{
  "n_head": 3,
  "n_kv_head": 3,
  "activation": "squared_relu",
  "attn_scale": 0.177,
  "bias": "none",
  "tie_embeddings": false,
  "beta2": 0.98,
  "grad_clip": 2.0,
  "schedule": "wsd",
  "decay_fraction": 0.575,
  "seq_len": 256,
  "train_tokens": 143600000,
  "dataset": "wikipedia_en"
}
Each number is 128 + 32 x the weight over its row's rms, rounded and kept within 0 to 255. Layers, rows and columns count from 0. Numbers have three digits each. The size before them is the row's rms in percent of the matrix's.

# down: layer 11 MLP down (transposed), 384x96, rms 0.227, rows 244-372, columns 48-95
# up: layer 11 MLP up, 384x96, rms 0.222, rows 245-372, columns 48-95
down244 109:063190126153095144100125061114130124109131173120177144185197091093068125176177156150128186180118131122135147126151125151132120160141106108159121
up245 108:097119154088082152096215118154159130100109173124103140129100106150159129149123067075099097071079154167083102126165157128159064146174179076132127
down245 104:137158167178124127154129107082084135078148129108094108128099097139114107137152134106108104113098082133140168146152154149161125155188081102094090
up246 105:108121129134160115170137127113145143075131161109115126137111075127182136059115172169179140130083146016123142138148139075161171092140125163140118
down246 102:145167126133159126139172143118086180139163132109094130140123036178155181128178159151089126135133115093090091136081156135106184119124140180118106
up247 084:078171134105130161162108137142099110145023170120148073175105089209146124078142100170093122123134081099123144134108135130086088119083156122149153
down247 089:142126087194142132129071085160147161132173093160133161142118072108117084144094145079132121143093210158124157134165090148062184128174156108147173
up248 106:111108109183120109167149094143110146172110072143145118127117117160174181131132056116099108127158148108093100123158078066071118117142110190126184
down248 100:117089136065110131118112129104118116123125150156080093173164150186158081076142074176122105122131127128118098145135152117166086159144173082191108
up249 101:157110167097151111165144072139098204092052112136075138103099141156050142073179162148123122123116132126155099128194076150172146086111161132153156
down249 103:145121067046108168180153147113180047166093116150151155127098133109058133147149119154093169108147133164141127116193159149146094054137103109084150
up250 101:107197154123096132171113170145145124074156053159154118119110104150129117088186144154182150092129196134114182129128103143152163122110131098171147
down250 099:149124134159102156203072100147153086177117184089153111135153112151156163178133163117176139043148114088190172133106116147143163177116168093116131
up251 096:127105074123114099152152186081132116094110134161113101124123100169159154122077090112123160138120174046118138129169119115180171137155163099112166
down251 105:127124033129202125084131159144146088135175159109128096124167140123126143161140124145175098172088175123110149195131117183130086154148154118071152
up252 109:152136109129088085123139154118141124088119138113123108194107159135134153160101166110134167118123144170167098131115094126140070125069114107109197
down252 111:143118130137171138169166097139156147143107019144122131135188113171122079108084108134139152118138117168103196117168182152115128119145145120081086
up253 095:116125168087062166093139101083160111125131086172134159100144155163130172103124149060150161157126175183113147138157110163086117105172096064159135
down253 095:183129123156111092113114097109187128173148065176170117119141156068142123109109129123102123077150149122144237083128120109114130067117171123155111
up254 107:105091159135125131162110041122123095150145114171176146108157154081085147169140136105138046079103109118133160111160095126141104165121146146131120
down254 078:114104117092108150136082058114127178172119140103094116215165127076137151046131180187129114130117113130139162132097150115128150128093115115132057
up255 104:147166137138145095218073124102107150110095171144109097138152101179127119082170105131132122118131122110202125120131126092085126144084149142131096
down255 109:128122094135151171100120119099139121095167105089088155098207139140073115109128110087156141067087107131153189156177139102087181116141164114177141
up256 105:170065164154240089111100096155122104113187129161152147136134129129102146157056124146112078054119143135166100132148170103105144197145069185119123
down256 101:134121118088121101174099141135168110115078122094178092091136076081121178133077126110079111177155080133115114071103089136120158151091085103103168
up257 104:094067114125073111103115099084144150114122131047174177133152173154061125144125137156131096100142141141153035105189135123146144160132103122156115
down257 110:127116143142132138137154145148158175119104140163101137163116176132085151138200050118160083159110152164111107105094141152120161123089138114164089
up258 094:146171104097194145114126139156101150187065102188083114133154135131179167148185104144102155146087134118135106080109113138102146069104201144117131
down258 108:121132179066103117121109131104174109091092123179138120096115194165123127155112099156122160185062160121159163141143134117162192149127117145115145
up259 097:127096061123105163139108142103158145095108153173117101124161133117160175106144147132116083155167137189155071097118078153091158148120129084048164
down259 093:129138111098111092109094089155182087145134124157146169113091173157153124134086135139143106086081118115161079123114178107159143126104107176149203
up260 101:095155201117146133154166150100183158125070114132130221068123190073128156127107078192157113166148155119099125112112125064158092112091128093173135
down260 107:150135116157088133151140162146166133189097129165128164130122130116128122095151128128150162136161154113197082180154123205168089032196138056134097
up261 095:065159128135111043179096119110123147103130094172162149136097159164121153100129132135129121138134099109153149108139108150139169186166093196150162
down261 094:118113049098114120112124139115110064146121176121134070189138126147135126101140118107134178176142126066158194138147134117167171108149133035124166
up262 091:133134115203134190143087138113088110089089135095095109165167151118066131128162115158116148090141105081160127117156096185140181130123163150128106
down262 097:147190077098093141100141096086134101098086133195180129180107124163142158142126146167136135158148144160106103099100140129044070093117110108125146
up263 099:132080184216133167128110175113173111117101169083153121132114121130111134051110156120173135186158118158118142128152166174118155125150159080097088
down263 093:175091083081079155130131129103159140180145141153147098078156074083117061100156126184141146168148120154140109119140134098103118086162073124121124
up264 099:075132186108119111129136111122129052198147144156151165176132133037119125122181118116179167119141112084147152127150116194189074133128124147130124
down264 089:125164138106177130130160120094137145163097149162159095104132131066092096161112121186168161139145132120188162147151075152075191141108117124185088
up265 101:099104138072161174085129146118145147098141151117111142120143150145136123154163127159138107127141024155138098126064084152054151080141114081134146
down265 103:222134111170140131096138129123100189179069108085134164159138098146127180233121114162158127118162122193164100123112103116091148156113105124182104
up266 105:129144147122146159200169164178182126158118161177127105103151159107077199138121085131121117120118096163144152057141099106068132054139191088117111
down266 110:127059076131104146169110142145090135157149119128133113083094148192109108105160133179176134168146150105108130130070099129131159106161157128116131
up267 092:132142088141099143119127082102092105162142165224177109061123130192135130080079119121112148135125120132139145111159148122088101115140115151144142
down267 098:177152078119167113140169106131099117117101112139057112111183129155165135146118150021148104140097079153108175139111090133098131106135164126067098
up268 103:126090110160199102076126104083097145090137148125141106166127124139123128183135085176138085145132157090172125145148106180134198126118102084080169
down268 100:151121130144098158188121133118088111172089143129135104201108121125133118107117114102140115126122145119146158148070135151104171146168139067079146
up269 104:097170171084124097124134123103074098101160128083104112169117102110070141044138168145071104184096199153118107105174121094152147153163096166168080
down269 107:136125137082126110113114106121145137144101148113152097104074134100140128151114167179109124140119149140096106026129124156077149112110159135130158
up270 100:139076117166075181093083132142069073118192196128100130155133135193129117150157110103105132086171138105110127089199160094085168133134135096151132
down270 093:062136109113155175088120139180057144084142118184117125120166151195121088132113139129083101134196113136103140113104114108123196061142157169120121
up271 095:218140121116104120111183080158108076120110114113107181188173125138076127103125119196188138094157125172116103144052113153166158104111147094090213
down271 094:118098203089088088095127208094131080149154115161115112068147109136149158143145088111113125102163080091183172186115148147164146188124103074157176
up272 107:108118205161129157110174079132090156102107148111105164120109117187181132099154116128117122123095162124142086117078153114127085159106175078185148
down272 100:100130080127115135098128140120165119086123159119095140129118174174156146125143212130100119095105165110177170156123112065116166118232057123134181
up273 107:138046138174061139148091123102168149100117159110162131138185160114099141159112117114105134147160143113143138095140150132092167168110160103196215
down273 108:151127067124180113152105129173101166162083084106184106144129208156150123171141155105113140120126141159107081117166104148114151120143143107143144
up274 101:106071156113152172096109138132099104144092112128181092125082169128191150135108135131158145094105157151158071130084196181115192146116098135148122
down274 106:120178116112098115114163136091104104130123131165095135070097098153149132085141131132153175149126131156080125161102117051050142139149114131170121
up275 114:122124116164146102145121144108090150102156174201193177100137090076129100128080155131056121149093143097137074086125092128139136154114099140093160
down275 103:127089176139077042146150098148139092125123137171135143137146182173147144159120129092098120121092092111120116116178135146111114116124122152177141
up276 102:135156114084111195127090170120150121111135167174136117124166122122149168123166113193070134170114145141109152136116111144132176074156174156156115
down276 098:145138142075163114164144116115064173121123101146098122141157138162129172110141115159099072118099150155076096121104076080178132145089115168117153
up277 104:093130081118091158139166133132113185138090078065091124124090078121054134112134129105108143161170141138164143171173137157160119113138097068082072
down277 094:118109154053137135137112158120123183154143145143171053106109146120146080210151144134069112128104162087148157140104191095138111138146124121094176
up278 101:101120124166107133103124069138134061087102180191145164123126184120149116101097127125120121121163143137098118156195098067102167123051164174152135
down278 095:086179130096086144127138148185153171090152092136119166131159149085120106114119099135054104157120134130125085149098191168132153110123128099204171
up279 098:155135166081134125141075112115102116085107176188118128135110096129136137106113168121085163111140181112104103100130147094095183129138154061155151
down279 091:142113114139042138130134154122109152129172145151073081185163095104114098063140108143166117179132090135096112153163094134154122130111100053122112
up280 097:091050170127207128107200107101092071132074128126119097135138152121207138159165112127114116146143133148115156140143116115175121115163116116076135
down280 103:085150115124128133101164149144097145128157179132112190123094157118121084109153161145151094130135118120140107167116144101110157119145129157106133
up281 110:156105147099086183091104100147098077175103113091094112115123073151119123086107145083177165104093142134173091072197176143124070123107128116156121
down281 102:173068155133141079144108074115106111123150073116123108132091113171164140102130199157126158123117139129058144132133142155111155107144137124140129
up282 095:137147128112119189141186098131098067066114114168121084153130124114076134104148155127088123153121111099135137105168143177198127201148099132082156
down282 092:115079116185140147157146140108131141130125104103107116122087218093162102139149135120155102130159170123107102138123103149113132130125164132112110
up283 103:098133206166169080138122159099140119125083161174096077104127145134139154144163069144092147137147184157149084164120121149100134159115091110185120
down283 099:138124048192173095153147093110058170146166096144145074142084084158108151154115193165121101097106136130109146117149120111140188147151088107136084
up284 109:137147163116132064098080103131171177093166159112137147162116143108187123161136072139180117101119052155117116132167179092139111131060116144099120
down284 103:069167132105152164120118146177084139170078143143080155112165148164118160091142151163143191163079177139081125128138104140194153118124088138125189
up285 104:168094146126123138174139185170105100122154130112140115155119164134133147116137132122147120109136103113100110118166156154162168134161159126143169
down285 106:094146189093143112120133128118159112132156115137125092091103151134150146143128170067144162071107121109065166106134082086097127153202060159126097
up286 094:076147186141078094168127069123193152122150133053149126095070172169124130116128060145113145137183147167121104076184091149164152104171140049129144
down286 099:128087124131142168120176155057127095123164064134143118108131073159195147081110100169127097154110187114094136162063091099162124093185114154159096
up287 100:137188133179088104151139133111107176133062041134111107143142120168102133148106112133121168085111149109104153073146139146192160119087100078134142
down287 098:177104101128152154166115145122123077139136132078094166116127124092149103119056091128176211161113104144078149169218132066147112087130179111184131
up288 108:121082149116091194157167090145140106059104168134105164136162112120180118120132116147134154182129133066079072087088104137125120061078167098108123
down288 102:134148174155151144157092051120162093114088152108112118102081131128143083133087095115105131117149092117159106130088140102151189109153146031125193
up289 099:124126144106059078136147096114178128096112108141130077091142134139081146177098168168146129142165075088153120189089141137160127144119182146140092
down289 108:135129096086124154133182186095084145167150154125143150162136120127108143105124154100162131157139185174206089108125158112112116134093152186129109
up290 096:111102113167167157114145139182146079081120104054110130181146148154158103196125064133174127109141143126100103151140134163151089155111146101140146
down290 092:140116166152085138097127144183128128163158102194146112064215161104138133101107140166153142079151113094115131103116118122131137115162125195115095
up291 109:132148147147082099175107166100068097150132142145118151146138076176160171129103151135120137110120183111145142073107148126134158075140166074096106
down291 106:118153155126100134088125100146124135130195125120146129161119137114136199121184068153099121120159134085156138223142115129070083140186139174137136
up292 096:164111171144138135171149141122134092089149084159163135210089169082114101160095151136148157114116097109078049151170155159131147068123171104179126
down292 098:130150142087087077160140047125126129119096167143088106131113126120100155111181124133156103138163102131142168083106069117091150154091142088104184
up293 100:119113129088095159164054102155142102105109170138191093122169164139124139097159071098138102127155109158186148155130147111197096176142177156153087
down293 097:174091188086141165108093125092125117123093161135145152142144089119107132074135137132185158174097131150130103122071169111142092086158109158141061
up294 090:114106127074076146099084097139110109118085114121106102140131140101160084115117210116093160068175101136065138115147136131142134195146138116113158
down294 091:104162125103129155034161175131143146146135111159106102112170155043171015112119121095113135145105119101072102096090135118138093126104143086089113
up295 104:135101129118164122188154136122162113071096179182117168144174126144105140106134121188129105105111068114115133146116070113174151118124121122076152
down295 096:082114121111102113157165131188059123132097094084144169128179134076149127146139112120213133147083107118129101134138162151161084174175151159086134
up296 101:129161160129138079105178147082152137105152117121144138159084148142188106147116125148073127151144161138124121186095128089136111172141116174057145
down296 103:184137057116097143124114135138092139160063076157154121128077132177142155129139188147066111110145105163164106086064106187174142113101125146134179
up297 100:152094163090148157144100107134169176132113149110136128150132145144154100120124111104119128115142126099145152123140168169075080101104186096056185
down297 109:097114091137075117163107125137118158145119086155054139180122108146166079156136095185169129152091175137048217157169126095125112120160128013148111
up298 095:204128101108107148064131101155110113138110202153083089169148135084102145171135158208114154112172140059134103148141132100181112166096138107127160
down298 095:119179145121148081148210095115143140093143119085147104163103135035120133153115076169156112139115150159102164112100106104081136134073095149155167
up299 103:124173176196064124144114118085103139188126125087142196114150142128148158146092113137150040115174133071168132168144081084157173116118118132134134
down299 100:137150116127152195148158162110107102214110147149194104155136114100123118156133144100102134087172101119099121095104187091136137108134094206115111
up300 096:160115135083133115098121114159146103140152162109193073105141145165127094085093139133109116100167117132142133144149144116070179119157107150136136
down300 098:142128128130093235153114093101151155148176147158155117136199161157175107150172103128139146099138108083142154124169158162155074191092115068161131
up301 104:127150111162112143126119140095163122137202139161122117151166090185128089171132126146104132144066087214117115155148087152107202091095129147116112
down301 101:115169142136144092151129160146109147091116104157114108132086181185154158113111089088130177115176095115130190109125157129147130098181092167223206
up302 103:146118132124167105132140209076122019105132125199100133143131159162116139145116177068146149130140104146092125123108151106244113145124150103147136
down302 098:119130134152162096103172131120089129108095145123086089081132122154140108133138127142153074128096150149092199146125109123085163156153191109156123
up303 102:134183184126136125109033115136112068125140164151145164131179154133112152088139056170135097164111132171124101126064132110167139127108118122158118
down303 095:136110149089179127115117129134110129111155115150109166102094165089136117105110084105147076122122119153146206166199152159132079159120129105104118
up304 105:155135105170119136186129108171129139138184105113178156120096103156106170086140066179130112100105112107090106115225105151114140131143133125159134
down304 105:115082191103155144077132103130163140151058180172199099121141108133107148130108091135113129174077125123130128114114178094169125145104127193142157
up305 098:164148117110136108151137142104149143090120107128135149186177051105107169140108145150105079057146076102140096062147104152102133101133135180164096
down305 103:139140077082106171128147115173126155121112114166143227122108114155141107117162152179092167166066132168150130152109115110122117169119120221142058
up306 092:123147103098119201074139172079195144100144135165087137177107118120135167158163114082175127111161168123088042105120119126139164117127105167136064
down306 092:079137096116137120178154144163140122122170138106121097132103126160128180109142139147186122128120091158122103088099174110172136142131122209141151
up307 090:102176092129095116127182105106137165101133104178176165081066122106132117126149164190095095087134114153134104121128156100116188135131101168083124
down307 098:127154130130090108126112110132145152114112131196119102096092122069106124137107148153132146101169179116089128072076077108078166153152084074105104
up308 106:162134149150097160149113124101107146164121101087120110166141096156082097147122158212131178146139135156110151083150101154183187145161106115154053
down308 096:181117151146131143079123155081179120121142089105143122094172103100143150077108171086130142104137141136127194071151097157045141072084086123105084
up309 100:138174108145111182118134110170127083115103172110134097184130163162133171070145151148079144173092102084106139117086156137117147107122145161072098
down309 098:112156158127148132124096146169088122151117188158139147129110119178085101151104112120122141150129157113143048078129124167137113069122095161117113
up310 097:118151115099122160168158174124114116137108117145131134104163166127111138160067034142132166121098062142110164054129107119084153157160104148129100
down310 105:108110104113127140119088095130092094122109141108121162130054142128137084127170108146104122163102193181155118157154125101120130164155103054090105
up311 093:166125122141122141119107194097130058186122105138127138128166172115096111151149169120152104096160136137187126111134116109133136113078072124145123
down311 094:153113144114157099101107120145153058115158131117149091125135088069152181150122115100117114153137098081147161128151166163112111152152141108077188
up312 095:174160163138153101184075112181105132181110108129142147145094149149143197104142108130111158172154164134094135133117195123072094122090143130143124
down312 101:158128129188104120166130111168104093122124148204137128066149140144130134135062129066154136168146134129084213118166164173113057140142169127131160
up313 100:139131143089211087124171124076175161113083089176159113173162126143145128149152126145116122114072168119083137109077159073168135091093119166087126
down313 101:148127149162140088115106123121124113172110127142138104127109161000166111160155126121051107143138128156127087063130188162066073098159171100089189
up314 099:154122129117117178107145088117094130199146110145129103154070128166166177157171133125180135070100163080116101157070079152161111178178131171057153
down314 097:151157136102151182129205109155102154190118092135135153111123125109083146127135186141099107147111146070061120137163189173119111132177119076200142
up315 102:111112134151109112157154130132156128149147118109143117138083178091192154109074071126147084108095124091104163121134116164113142171112148114134149
down315 104:142117103213192133129128096123121086140089146095095127099161112207096159114031130148144156173143160119121113106056079136127086135074088175111154
up316 097:203084142133171106159081139136095085132109121065099122088142086147080146144106191111129111075120078165226145094167124200162120140168151113121109
down316 090:139086212144114098116110134143135080112113098188148119100096155068134091134122172123092113106074210188126162148154113132132125151133125055159138
up317 119:105173083133123142145144081101147077093135107113161075157063120133147080127147080153090144137151144121147166119151192126154201108072125159086161
down317 103:142085131155095204134083169116098119045153061139126166082072133113112076141126139176120130116138096116087163154109156158127174130140111103132117
up318 093:137183125127097155149133150130109158052109092156143144148113088106091139183180103060142160176149100106153112078121121103116171160130138169172067
down318 099:135147143166141109120108181064085125136157145104132137104183089152167145092126113174116159158096155054086096142165147139111162100112159115066143
up319 096:155109163178149146124090111109156193103091140120148198197095101125139138135117088177065110164042107156115122143132108129139139144069137101164124
down319 101:099106118133151130079111121147157106156184165088213122147132132104132050151127102099142133113100155078158106143133133110199140133079091128145144
up320 108:153137104102138116113161153132081091099068161158139099139133121110138094126159114134164119083129135077108145141152090194182088181156136082103153
down320 106:106126156127106116171150118169112138124129137118112142150144215058140127157105109122199130146131117118083156173099095080145180091150135060096110
up321 096:134124147150116143137195095070128145085150133131190141108141108212156153094107134132078102183123125128115109105147150122181116069105098067063108
down321 099:144117077162108074097081103110161136092150127051113133168087151090117150062123121087072140126109119160182151185144105182051114109114156166161103
up322 106:161168112115144119119102097048122142154127107062089090154135179137135142096156075100154092079093095136152127124163152113136196104099160154129143
down322 097:139156100151055109122101210125102179128120138139105096173147173095166154145133145199134101165114117107103106141133130135167139130143129105119151
up323 092:127163105121114101089090159121054118116122131086184158136118121096118146072153141134114180099136101156079120118137157096164106163138128153136153
down323 094:115082128149127097130127155164118087118128088111023135101114142169115072128159082160100109081116125163098128172150107118110167085180116149121063
up324 100:145132204077122168136102093102168116136138128103107174159114130161104153091183070178124132115201127137102064128126112119110174122116116177116091
down324 106:072120115166083134133089097139088085131114101139136133116135105154134134147126160115103087102106103122157140142151085165164124151073125117116163
up325 111:148123179124124164109146136097129130107157177073095109163126123133154136081107137172223114142105135120143110153112141120156131134109179124122115
down325 105:120169107129087091172191135108103139071107067099120117070134139128110125106141161090073057104111128127072173137135149130085098076182116135080119
up326 092:171141140138075112148051047134138110109145134170142065098117162131155178128095098146149172165182099114087147145184135176168088179133122147076112
down326 091:078222145111108112130111142135091080153099096105099139152131169087106091126123139125094066099124128131109119128100132117167207108104167132185094
up327 098:112079149140162184188113105072112090125104167134155145050092145106077107107133140117193112120114131118159157160175147066153132088154163118109095
down327 097:189115132158152120140151105067175098120160114105115140142106138105098137154167134136132150097134137114166172093150092158100168138116076071139124
up328 105:114137155086128162142120138090046153165138097119126129168125195164131038113184148131136127089143139101139106078110086120077185180208141132178082
down328 102:033109111159102083099125139118083140149171180180146145118193171125113129127076179135135124158146109121161083094130147159104118112126094074199117
up329 096:061107092128125166112066159091148136123125116153172089172090138140120138080163126116149126150238195068149117114137130139133170091109147112131120
down329 096:131100144139107104119170130117124106112133164139111030020130105131172087132067138146135120134124112142102213173177131166183092142150124124127153
up330 099:052071135134101109090091086127069155162150196141137157075156142117163187124142167143147094149125126112169092111122115088089138168137191114182144
down330 098:136146133137126105068114108121120116168111083114088149097142147113109161153107206147188129066130144134116159165144142136138075145143132052110107
up331 095:104118181105142176104152101156152071112117150139134138164146151139121195168103156148067145168196082142089127133118143138130122119096129078151150
down331 099:133127115170116117113095053101150091052089079098114156089144133169184144162137132103116136130158159085118190126155090076168170131121076163103118
up332 102:134151169132156050132144129125155149190127084139167165116115077130135102116122126139135133096119122110121155109207133104118104104115150088076100
down332 108:110163107102185125105135150135109122125120099097158075078145086143088136124158118151138152140132134175156139088066083139138136167120140110098166
up333 092:166142142130151120111210102115118157114151142177105110198100166160143158123155188202136122107188174087060111104095123123134122088151102126151133
down333 094:157139120163117107140127124063204174105154149079110054066138121126155128162122117113133128111067058128052167108138165082165097121141129135146176
up334 106:076111093145124139171154102116145147135156192119115142145131096151110168123143127125035100168134150137136134108079095152123079141125153101120130
down334 104:099130171097191181070083202068127122121139125129170133101167093113186083136154121120136095156113135177152126184134156187170119173133112129127150
up335 093:167163185154174112081175061144094066198087074139140103149084163161123128110144094120087188127153120133089096155098080134110124109095146100096088
down335 096:144080134106124095140122122119145204083184137114097163110178096124128134124135184169166177089126084121128106083145164134119163091115128116127151
up336 104:153111171091119101084140152114142183126139160089159150097161177127119144065071100170186095122182151139052076193128148075160122148098149145089110
down336 096:123134175140118149101127092114130131159138197093127173206134168166118167148069122134126121184069119166118118140119184106052109110062121079175174
up337 099:124157105168114078176158144132067096106115080149100122144078105167105144135060122109159168123217153110143122105118124169135159147096087101185106
down337 094:150111131095157163083121040093166149109159159131217141131129111206105133123207167131079147105151170084069128176123205144131121167098110137167151
up338 105:087054105116115148125129118134093032103130091092099151119161147127166160083118152115109106146162136107163096126181112181146213134173118177171104
down338 107:141063131112086086087136130081130161197110116201133108131160075172136115111152187114147086074154124194125130114106169103132093164104148136108114
up339 094:206124184122143067134171106128154127174096202110139101125133083156102106100083096100130101101121085133135155111138135170116125171143084154145100
down339 099:099139117132118132102140149095140116171153094142111145140138147080139046144192144146146141119125105136059130151149159156125104095153158056080127
up340 095:164166119127109076125143134102134157196110182101112189115161118142163159117120132181153245158138103131150133139177090138097148128130108089113127
down340 097:159126146103198165118069086130102093163116091084156171119152171095137070113146119123149143131104163096173163183104114126096111128108109161139120
up341 095:088136132124136087148119160089126118188101184152129118148119104230140106148066110089131106075115138180111117080068140153136180111074157158151127
down341 097:102108088115109156127134152104109165111149077131136102097060136143170108107059139179096125139131143054120131175160115138118152137080105091140113
up342 101:157193118127146161136155083142119187098154128184171164103114091164186129094100155081125152141095047185115163112073057111141124165145120120133151
down342 104:137170156145158130100104127109098133143165173126170148131165199114103111178133101116188135140087108155137127180146076086149106154156066092133071
up343 086:155131107149162135162139095154145118120137084180119117121088102096112127139085119058153078125114130097189063152113123137190139176181145137131099
down343 101:118143085159110175156147105154142127171132148124125179162136129090122135072123089048106205114112149125183118107110135142119092125128078112113169
up344 098:126189173046108097138159119132128086108135110125175132127125101112122138124189157069110116110199129121118127089152144117048153139150087133083113
down344 103:161148082164139144159106138141080119124134113137201179145135122100111081157167129124141094099097120061182091158180103177141109118098134162130130
up345 100:105082073064114064106111108170140182098168124145166127137069142138095143157124088103061138151102079112124169080146164156182145099080130165097147
down345 105:053152103131067060119135086155146176171095074112106169128108120148145154186173141174121130086077158098121122136149076132149166111132090117133109
up346 105:131139108142125132178149117092075123120140157178134180091185135147079159124221090140088095095079115173144076066112086093136126090093141128095161
down346 108:182113117036153089082114165101131098104093117119155060184160173110164114125081093118189100212113126076115088173110140127158125158094139090076144
up347 092:154141150102116137106110090154154153115108157158156111135157181114134175070115198158098082166152120156135065130146107117166116094099154156100072
down347 100:166123132166125122131150119109127152106074144094117097142097099026155169130117093114123132102156147151143175141129198099105192169073065104066087
up348 095:174105146124126123139170140117127202123100142100139154163119149116071162101127126164134082125110110071145109180162123150094093145083124134116127
down348 104:152090123099107126127097140097143164140081138179107127108130115136120163172098184155000165173150121151130126098073076100131116126134154136168168
up349 114:084107138095196137073098130123177160116057160128119177133116156097092141080146130130129146108066123135142145095143130193094128116145172117092124
down349 112:151141076094195163121143042116134105130094081103143139191110135155130171136123145118083109109111104103145115094162191113124153129137123141181112
up350 101:128190173082071147089186114095138133139096105141147168137103046134143135098190120056144129138092120111147132118107142102147130131055136103104183
down350 108:123104189138122116131054111106160096156086132126096141128131133161172133168198162122113125138087122125085119062176094133148090079157140127092160
up351 103:126114124059198151103109137145140138126071085121212123155120131153112110191174189191158141146136170113093149065129122101104120153116099160071080
down351 106:141065126171135138151086124086076138170063146131104129125132103113106117079072137159134163107121162102146150105174166141156122121050138110132191
up352 097:128106144136087096109091131114086139128188072125114086146133125124153137128133158121083142051125160119116107149128059094105183156158179150094165
down352 100:126068119178110109078203141167197102172135121101091140158118107112164127064133059083158185133168101177143113141093185103162136140114117107150186
up353 097:113101078192125161162103112101104095141110138159133138111120142148168109174116100150136119086123131097142107120152173127182155134117159148141113
down353 098:197118095112135155091138129060121096120072129146099108108136129129112100074110162135158132066127155108114123126069134101134089116104128147086172
up354 098:159133081180213170045213149142134150028172112145101102152112172160104161158129070150128133100110121063108092098183085121126097117113126175146134
down354 094:095153161123118175082138118154082098163143070116149096089208128156129178131085141143131153126110092116099108175132093100111071123164136104173107
up355 102:065164161104141121132136073204131115162109128143145124175113147106140184067119129144098067120145144126110094111152095180128203141122148157153157
down355 102:163141167147139125161123135127153146049115155093154156137157127170141102164092139150157100169124118123165107091070109215129185148115109171174133
up356 092:170115152058129075122125116128129183128101181139114144069111108135141107104058159107195093042083083118160081157175118124125094094143131129152133
down356 101:104072116152092165109149107126166107184105178132180133091092161145080113169167183171084139088080186167118157108065137113190095122131156158158150
up357 102:129097086129111092133138143149138128123151108137160113117198156144107152138188201147133104089135098106074106097173126121081179136169060026149136
down357 103:113094120125151126095092124103216099112103098148117151132126145125142182118124168123153153164156110088127183092100183122093143188141083160093102
up358 111:154129069146086105129138113129087173137060097134169130143153118087179190151178130096093136101143067089126095106145124161076081085086122188111164
down358 108:055148154111155111141127099117159154100189088094092138132114149132117075151139168047121096176154095140107141116110100155090126129131097139164109
up359 102:107149127107120118105190089170146113129090141160114169156168123167121119049112117116165077160149173097120183117097140140136121103091185149104102
down359 112:114144116103119116222137127101117098098154082118132166139150119166142100105125127104124123129087134156058158095104150151122181106130124133196098
up360 100:131065127071116107079060137118107111137148110137121139105161212127134174113127161124125086174189132135092045159093137173175101127147172155135117
down360 093:181187143147106136136143136100152151059147120146140137127143140051119155148104075075156134131133122071100096143134150124132155134081117148142099
up361 102:149130140111140101098150138084166071141135141131137128204080141130085159125071123108149103108127164084122107098095133187125182158086123164187103
down361 097:138136155111122116160135104153146135104111118158147099119093114127176163144075108106096139168142057138120096075153154157163093151168156168135179
up362 111:139096097096099158080154178114113119102146132086133174100069099132108132119164224121165117088089099132127149138145164069097188158128123228142160
down362 099:152115148160185234123132116149104136098101087087140159121161123139119147095114081159098115119133139100181152127125126123172136132157103154095119
up363 102:169124113136086092212125107123186175143152090095165132112138131154079120153134130102106108083162172137165073112070133142094115145145161102155134
down363 101:133116075103207133076107170119140135116120189098113165131139114107165140128177127100218107137109166143145129152204137146082151085121143121097117
up364 101:166132121093159157118131130138135081103169139101099143153105137106076191140160139128159115113143087109119152101176135117161135180046156085097062
down364 091:126115186117121194141138142166109143200133156144125107084155155102161047190159177100091138112105101109143170162155099101101141160168100114203136
up365 097:158124097172152181179164127104131100123182096162140127143128110101076115168128112141122137169119080139151135100188147155111158140072075134084127
down365 099:130110131113136132097149133120084110165175196161086148126117137134178150130145116117124106115091123204089128189174127129198099186143140114105166
up366 092:149203147100123097095160041112128121161122138138143140161118146159091133158166155125198096170147055122122170102160125160187115120137120171140117
down366 094:085050117134151171112154169096104051154101100138161076151118138121153179123103124119130181120155139127063188111069130092115132101113065080152131
up367 095:164138117123129078136111138104158126096103166134097163186156153160122148148128101158146143136125157082104082149136041116126171070123126104150136
down367 089:104109162131134102163108152121125151150139067084107152141083063149150078153090133120086168092108110140135091116136133117124126131127116176083164
up368 094:105158110149122112171112126161141116130088168068132142142176073094153135144177173146117171155153147138109143128121126113115200204108135062094082
down368 088:158142099071128132134092094139185147154086126126053143144147107023093143152153105088137138133160074086172188100136143084095154159116120150118124
up369 100:132153108104082202129178100154140111062136143138181114125101175121145138075113112147122124137156052159096100107127154098083144086120182132179134
down369 100:098118140199177144098069136132046163137098124110090098158122111113117129133157110159159125059085136081109115144154086120183118136116137112068111
up370 104:173101094129128158169172112120107128129127146141125125146131084086109155106087118162109172081213129174115116099124055107083188099119148132115121
down370 097:130140153136127102111125128141170114122087190121131134132083149100129113105078093099164153087139130120111089171051127109124151136113124131158085
up371 102:119207100126130126102122126095158116128130120157185135204135089146097118131173141113134168107153126147091130109169146145128134166104128099116124
down371 099:168110091084080128123210125102153145166154111075127145132156102140084081099103109157171107155083114154142106153058107146130136100100129167143196
up372 093:084160161104103124079093114104105165198158172150170150107139176097096129092133116143177098145105109129141095146115125083101103125188147113159152
down372 094:140124133127110157108206150117143107115096134142111145151157130106102094113138156201131082089091119172157120130116110092157155069128141082117152